python train.py --vocab_size=3832 --norm_place="pre" --tie_embeddings=true --init="trunc" --optimizer="adamw" --decay_shape="linear" --dataset="wikipedia_en"
Each number is 500 + 50 x the weight over its row's rms, rounded and kept within 0 to 999. Layers, rows and columns count from 0. Numbers have three digits each. The size before them is the row's rms in percent of the matrix's.

# k: layer 9 attention key, 512x320, rms 0.0535, rows 472-511, columns 0-63
# q: layer 9 attention query, 512x320, rms 0.0607, rows 473-511, columns 0-63
# v: layer 9 attention value, 512x320, rms 0.0428, rows 448-454, columns 0-63
# o: layer 9 attention output (transposed), 512x320, rms 0.0691, rows 448-454, columns 0-63
k472 119:468485451508467486362478522395453512516512507479526438526443524577527510530392305520598536513497586541528472500443479451502605522400527473491531503427478503565497541499562440493452505546568440
q473 157:464469625498518491565536491411465425604465532547556468549568390478482413465525501580507414540504456475519421538546521524490383503484485550505404520510445520376609497544364488522548494547430538
k473 116:470475470487510476688474542541494475499487473460521483499539469423475467476645957492590465512531443486482508494506484507506470464525511486490491526540527525485490502512477587496520493486473500
q474 126:606642384561490496441501540564573557457526420448540566505480566450421522471494508467474491475536580528443568425505455503498498514647570536448511515497546510513461515474509473486450453425436468
k474 114:496517556518467534272529477476535506491503468517450529513504531595529526516351114565358497471501566500518507492501508499523496521522527546495455456472511452469546496463497438493476491494498481
q475 140:427406553355496475573483521454446488582453548543499458477541445499576463571544487578525530533467510436511458609447541503483489473418436525560476545462444515535531454564463495505587532550536546
k475 114:487478469479539477722473496581455480504478553496563482486522466438467487510599844477595477552535461472494512512476481514526500470474484491503529541517508530544448482522487605481526503509498499
q476 136:447454498510552438485530490528475508550459477439489527476484424464464477511474520448493507451491430596484500445431457552603487493505479491497539564550488461564441458443548517424543438451527448
k476 130:489453565494440526419480535420471610518510564396499539432394491480557494528361352517539494454490534491474445515555528508508547540408419435467519449490480440509536495463514362507529477460530491
q477 160:438506561412576558498559427505473549570526545494569450530588465467548491497529501603533489580498562501467488518450468580466463479464468584458416476521436484518471480480480483459541451495523512
k477 161:472507509480517505586516479423476560510498498460543447530472450440543409517549814558621491566529530448534359544463522531554564576464542514500477504448410462531527544467463518517514443492495429
q478 134:536548508540453479475563435580503537563584485515443520373449529477493547594500492443529576462540553493514557446496479547547542393494390532536558493334557611528464479599547488512440626477517549
k478 141:474546530517476533427590457556483538472475493512582457484549546614557520534453255537498563511485536525454564434486450548466505451493467544516537548423536515600463529591476468466523539504532499
q479 136:502496494477520488512540534514500453464537457505467485599501457492388449538506533455495447495486443532484508491495493420551494608595485516367403541614432440427520579436507524477540480476456447
k479 144:467441498550483403549468588447495479423560558432417526584423445497515452469469678409559480440509507520465510484495512536523367518484540495460421488559527442446502488481509466439454431451415446
q480 160:499506566481506508488480444448446509571506500505564450554569481477520544483519481502480426564500530510496408478582503507431388527459525487534454459510451572379526439563462480537562510491519537
k480 124:490506468457500505700493482489517470500467516507547472501510475449484488483706978457599508522521430532518484483551517498490485515525516474536502508487484508500517511499467591522535512522505508
q481 145:560462423510517473443480516545529514356492505547479548488477570533546514487426489471451531426427531542497550481458455461453608502552510444494557466580527480567448489429622492476477452480566424
k481 114:541483525498483553317518471445498541501535505536443518497479518569503527503388073547384526483475551490524475530507491481498526505466517512509497452476498480490482492504535423556527510507506496
q482 133:576520429571529445469483540571532489456442447518459578528419592470446482508442514471480485454473474591448572494406446466503518461624498480456605550503511455434523535509511495526455491458451426
k482 113:501491581507448518312503514429528500516504463514415550504473520552521505510364085515370505452488550494519507504530512491501502504499513504496442462487518474505502530488544438516469518485531476
q483 139:489499486476521591495575438532498455519508486408540482488569394465491578503556548529554528494563473489556565465475403552533594529518489504527510490515464510513522481501514537406511513414602510
k483 134:508514519573488550391514545453490564481529539497545461510472485583586484520317362575667512491536602514444498488449465535536524509457483507482458517455449420575548549515473393471372504491563436
q484 137:481477557505501567538459441437488456611525546586526511514546486506514544428522499545493384510493476419622500619570597468393528466453512520529470460491503491426478493523418521572522472523490558
k484 115:521537462548547473736484504520516454514493506501525449498506517400516467491650888467540463515508445474488506509506504492467510492569506483486500502559486547482506521552487616530496473508449522
q485 113:526576471502490570444496531519564598458484496494562494540482580520589477462532486530491525543474576514391518465522422541514488521526528554517543512407495498568473550572496507529450545426523491
k485 110:506506529516484512274490481477477516532512462547468499530499476530473501513428131571464545517491595528534467520469522484531546508476518520527471472396526482498516541459541456493466540508556492
q486 133:458549536398478457519513508518489490521460461441573513499559346457538534508522503596514647560495506484433486526441523470549480531384437510454488432537506432489479444407527478407512550472435526
k486 130:458480455489519461577556548524496500484529450412533571485604422488490478509547734574609511590492511489481487489448474483532468571475534547467523571603474463583553464407485513477594468548488504
q487 133:551510418557523592473524516548564522422537546489516509489527554559489529481398473551466448456531493524461571495521451468474583535529583489413579435618545476492504591393483483539461459487451488
k487 124:528499463533514521331514494467505479521515457498454474574526484576499521483420079552391507489525551504516401491477506504507457501541557549533461422481495462450532503495517451532500443526494478
q488 156:570524412606389400474509596565521479424457450511478557544440575519505443494463499490491516480525455534475598458520472473558434484551554464518585458572579461488555525448521504475434531457422506
k488 128:497515497521467533271493496531541483518511474516482570488515511582491541447411078496388488469483557495492581461505501508525465478496468533495525487531535471464493520450504478473454516502512517
q489 129:431497416508502543468456490501500475431498476494477490488508556542590539454470485592505577532514540481428552499421438480493598503401573474538569478502515504553434479519527548564498451466549510
k489 127:570516478530521615411527448528452509531487541616563496479562505615460561495463206514464512535531567516552493457500509534498494473535588466524527481449455515480431506529566485477468507531572532
q490 156:449498601499487475521467513409505489592487498493493436579495417494553515503553495552495494626542507488540479510580560451469458519457488521559394457558430505458546497522442509525571507553471539
k490 121:510498474447523480679464502535522471463472498501536505486533514409468489479699955462608471508495416502507484532513513484499516508506537479511504529526512518481492478490476594497522521511486508
q491 163:450476572407559557504545427414454566453549564520613452513536500459554533506548496502526464603488535435474443551531554472348562564432444444576411443471428507515459488539574494566534517503595508
k491 140:556521438495563463665515472499505488498537524549540440464485447426523514550685893457595524591516474496513471523472501501494485525469505469507462510479448503509481494528511564492545528524500513
q492 113:582567443597536439509556432498501504470499444520544578484490418424381506440472521479484421494497514475462521564499505461444506512635480501507464486512459508426484456546466489520523412439431493
k492 116:533543512540514517481575533487538476457533466503455541524574620516557551524441415514319524466497563450487499502537494483422458579581591551443394467571496483502595499512542498489467532440487501
q493 133:437425597396559478540501475477511540544488577556489452435497535490572492559476506518540524583482462489549467513535653486421541450406428503522510476451520508493507473498502499496528541622545493
k493 116:514531464483523459699501505568527510495498513463527460485494507435548464543614905429580503547544455498530521525516502499510485509492448491537538533535482560541471496498456584536517517505474519
q494 117:527496465528549451470441490538472497378530499452529552514484476513491538442513515414495565450418556552473507462420363536534558499481543477506546523500507448592432453507615522510513494479546415
k494 105:481508541472463492307489479397463530549547492557430529427473526580527525507401163568420511468449544531500486509501501473488558515453496469478494443444483463505499504497575364500511502531560483
q495 136:619589378586448489453499536587550521453576395526451559487456520502414506456466487455471529447512518521441477520517443457559483533560594489416639487493538453484484515478523503500433529429493460
k495 118:522514524517475521308517488497516483505512470489464556520543514593501540513426092543390535471471561528527463484530510486464495527535512505514470458491522477480549471471532440507518481514500505
q496 157:562565332522427462498466571553540513415533413445419571473474554509520529495483511459515544444545530520445534491459460511550549551543537505444592586496549507543462529437500502491445480465443503
k496 140:483547482517538564307538520539524487482501524499504529515521547648496558507262040507395528476492542499484506486479475529495472517538508530506508479522534488509479517480541469442448480510507484
q497 164:444496469430554591522460477451493524545457551455567440506555505525632540476509508546528459590565553499484453505533482577474523534460530516554426505544494563567516451480428511427507414545526546
k497 153:506533444430563568518467503472537536494455526469594443488547492487533555524532694529648510576509523482544424543461532509502608554497544510554522519471427542564511489468486554501477489528557479
q498 150:480509546431500455565518510455505534596478480471526516503534426405460496493554527550538487526520482486549386509474554554552357483483521480484393518494485511521513476495446489461551439528450525
k498 119:447521506509526510661498518513495529514457511446527525454508513448523486482519926481607453481518466466499516526486501497498507539515460484495511538522498522510510508462452538473500474489464500
q499 140:487464629472579455545540493459506518509519560510509481555525437434424488503518506541496494534460441550560467477508570505508444485519499462474429445543456458449525606490479509555556508587458476
k499 126:494492514520507480691462514511522466533498475469452494530459503405520445479571936451577471493514429492498485541513520446491464502508470520499483534514509528455512521496482506525469519480441492
q500 134:509455446438545557493486564491519456379523545465519444555471457538550521514450511499509487551522490530528427516484507475473511557465534420427421447597417437488563574335529451515531442598387473
k500 139:485469472455579461576520580447553497492525490479432492495524493469505457489518644407569544505486422563519418559430505482457508535489509528532458519562508476469485435419575538520561451599411470
q501 122:471429525473450525549533468407460505534426534485442494455538523513577461554482457566475576467535471424521491510482596540474448492494408548527443515457519560504569480539361416497524472522425606
k501 110:500462434484520488712517481603510456495473547468581470518536479418445463501590802502550451509552449478477501497512458534516430429544519505505538563549501535507476489533461617488546478502491536
q502 145:416451558426615532489505521447492494436525506491438483558538533557502481582469473548497484455471483527534390580540514450482610548450522497482468493567485520473524526467506558589521526539546504
k502 126:510422481468503474720452509492472430492486557489495499551463422410481510482628721419577518488537414459523417511485500510501384468492583456476520486523518539459462478519504558494568496514460485
q503 179:420471601482512479520505478374419540535464497535484481506515444471494428499537485519474482475451540459524432563506564525467417531440438533504305471460442512465543500567483503542598469525478499
k503 118:495467491486509451739488486535468497510469546479532504497488496364478455488642942459541479501524440475514478545507516524481479493501499456483517537505496555479500469524463582502563512495473514
q504 172:571508403522450473439488528588588526486504481522433552407464649534510533550427450416482591430515520516515560472493508509511536452497491499495629473454593517531423492437568474471413525440543537
k504 131:499500506502485523360564470524494508489490509503504505502539482586507499518401063525391520543472576509480514458508479531519501481507461534513507467486516483516489473507524475503548492516503522
q505 183:403516626446518457510518470445433532590564506557511402537498445473447451521557492502483472520491489507480473515515521495463448489411443500449460474417435517429514571626525487592569622522518544
k505 127:476497509488521438747499508532470462506492497475516491503493446396453445494679965457592507536528458507518487501530531493513447484479522480499490514464517520483491510510493549513514530484480500
q506 182:437473601428499478538532458444470532581491581556582449486498445455536490538553502523508506549526486447546516482550534527480522442386477500539489479461494560565429453593555537462539559544601484
k506 134:477533494464534470652495492540491555483500515484554460446467518451560489535617903467676509561499470482486514537489500490506520517469461533515556546481485550533494498507467518516477528506499510
q507 138:505452573480555428522606459449430565525493573503512483457386459484476428581520491449469442474506534477473500549430541456487467535506350469418363476500469429465487551536557392530543541513452453
k507 129:486446509475547384688497557495488521483531515483473454525435475336456423540582789467449484498455451474494456551519494474481435468478485525473469524526541513468493465538473534556607523464418520
q508 132:520587475523524560495502470504563577478465463455513544477570505435432516472507523526506480414509534517530468488510442602518499507625545534496507563446526544572503472501419524445476454449497500
k508 125:499509537568488567331517497464507514544457519420450522502517511557557486515256230597433479456541553446454467535473506512515514525516493508498480518471478476505558521461483396461443454450533477
q509 122:528479538511568464468500458557493511505476529601526490484460565537446503491487547442519444499429505568517583500471469460468559445550485449505556480493465482554414537536666527506495572485608392
k509 108:500513580479458480342474485413505525523554478523425507481433524518544518520403211499429558474443531520529488523521526474469567549412473492496465469438462438518528524517536379523433526502535463
q510 112:531625422605491469426418529555554483526465427496553512545480520505490547405495545540495465568541578596519588454496394541516437466520559537545503551536495491527454425518424530510481401478474479
k510 109:524523567497467568261495483417509544483509435549433542491483546543530498494378136556428493442448551495501511502483518485498537552508495513527459449464502489511538527463539429512462497497520490
q511 130:455397531442519479508474550495607446418363586455460480535523515526589501604441509508534536544489439554507431532445505479534574506616486536531499545605440467530606543435438542495495448547538561
k511 145:514411501507531530461460526433551496497498501463498557599561436429519478493369333440552474504542465450531447541501534501531515512422530498509458500525452430481374488440545487472449468480514422
v448 135:457501484485541491506579587428460526505508435496516438527384500443551411587492504543518465445496516544429579479446379571435534437584421648396522408577489513445517534497463439590537552513384582
o448 150:605512413498504445526435452497521450521445589481427507431594511483479559473498491503472432577423449490505482518556598468525473525460500361451444582542484483477488597467505487440477436481499432
v449 125:514512557432482513490575493575499450430503441479510558445494488512457564477470499377518544593533465596520572411530437506531554551463376573494547463521459455467465438520520486448505512588555475
o449 130:477480443542514466540368537399562535583576543511557510488535493521552521482507459627507440339574507536537445527487453480503497418517569468483514522487466479525606553523450450499512460417560528
v450 137:541505435514487462500553596477564459522508505470465507459456432479502501545478498536467498490473472509398475433521512512512497533455515565489537614591513546555561472505427499413556465520370502
o450 146:490511498489456612503425507574481523539469451526432453508598495507522577462519508574588543453524482572560511502472496501451590520441496425478500393490561448521507506460570555556482534414619465
v451 106:498481503493468522502616503462428535526361487490483455456458581470492486537477516505476497474501467496547515564499513541495508442450446507462569499479439419491549448445433570456485547444465554
o451 124:570502483461451483532420473496529445526540468497448456566587435494473566464528474594478503579517543582533455523465534493457525454507522434431422456468511477444488622584530504488442519535501509
v452 144:418502464439517473511470598442520524429514541474500424529474442526444499521506495534473486483470557627377510498435449480428437609544550525505540473519457492605409697459583466570544476584388575
o452 158:575486571543337503480545439499478485512417461551483548510496504485558459450514512532555544587522464418434556564453489621552618406462468469534475575476512560424540471520425534496447503493604461
v453 107:557483515533388544500483458501580456503573610506492491536519475536491513438538508454473488498498516430391581520619435460508465531427577492487530407468557408495541472490509512507502507469535514
o453 116:451496458469595483502567519477542579418416429493490524493464532489645583516445509503550494363487474517538436444420547467489413491506455592538523532563440499527478533542474578534492469393481512
v454 126:422544572595556490492534518508594476576472485477521442563527467502506435516499502519519504559598490514506482421556570502527410410505489528505550552492420457402598498517402505598468524495398511
o454 135:570544419483567537530494503475434431518486552511502527546416512451435520414484492413447447469481575413529479517529481548497488496558483436472388428516413552519483530534522544461515407527576539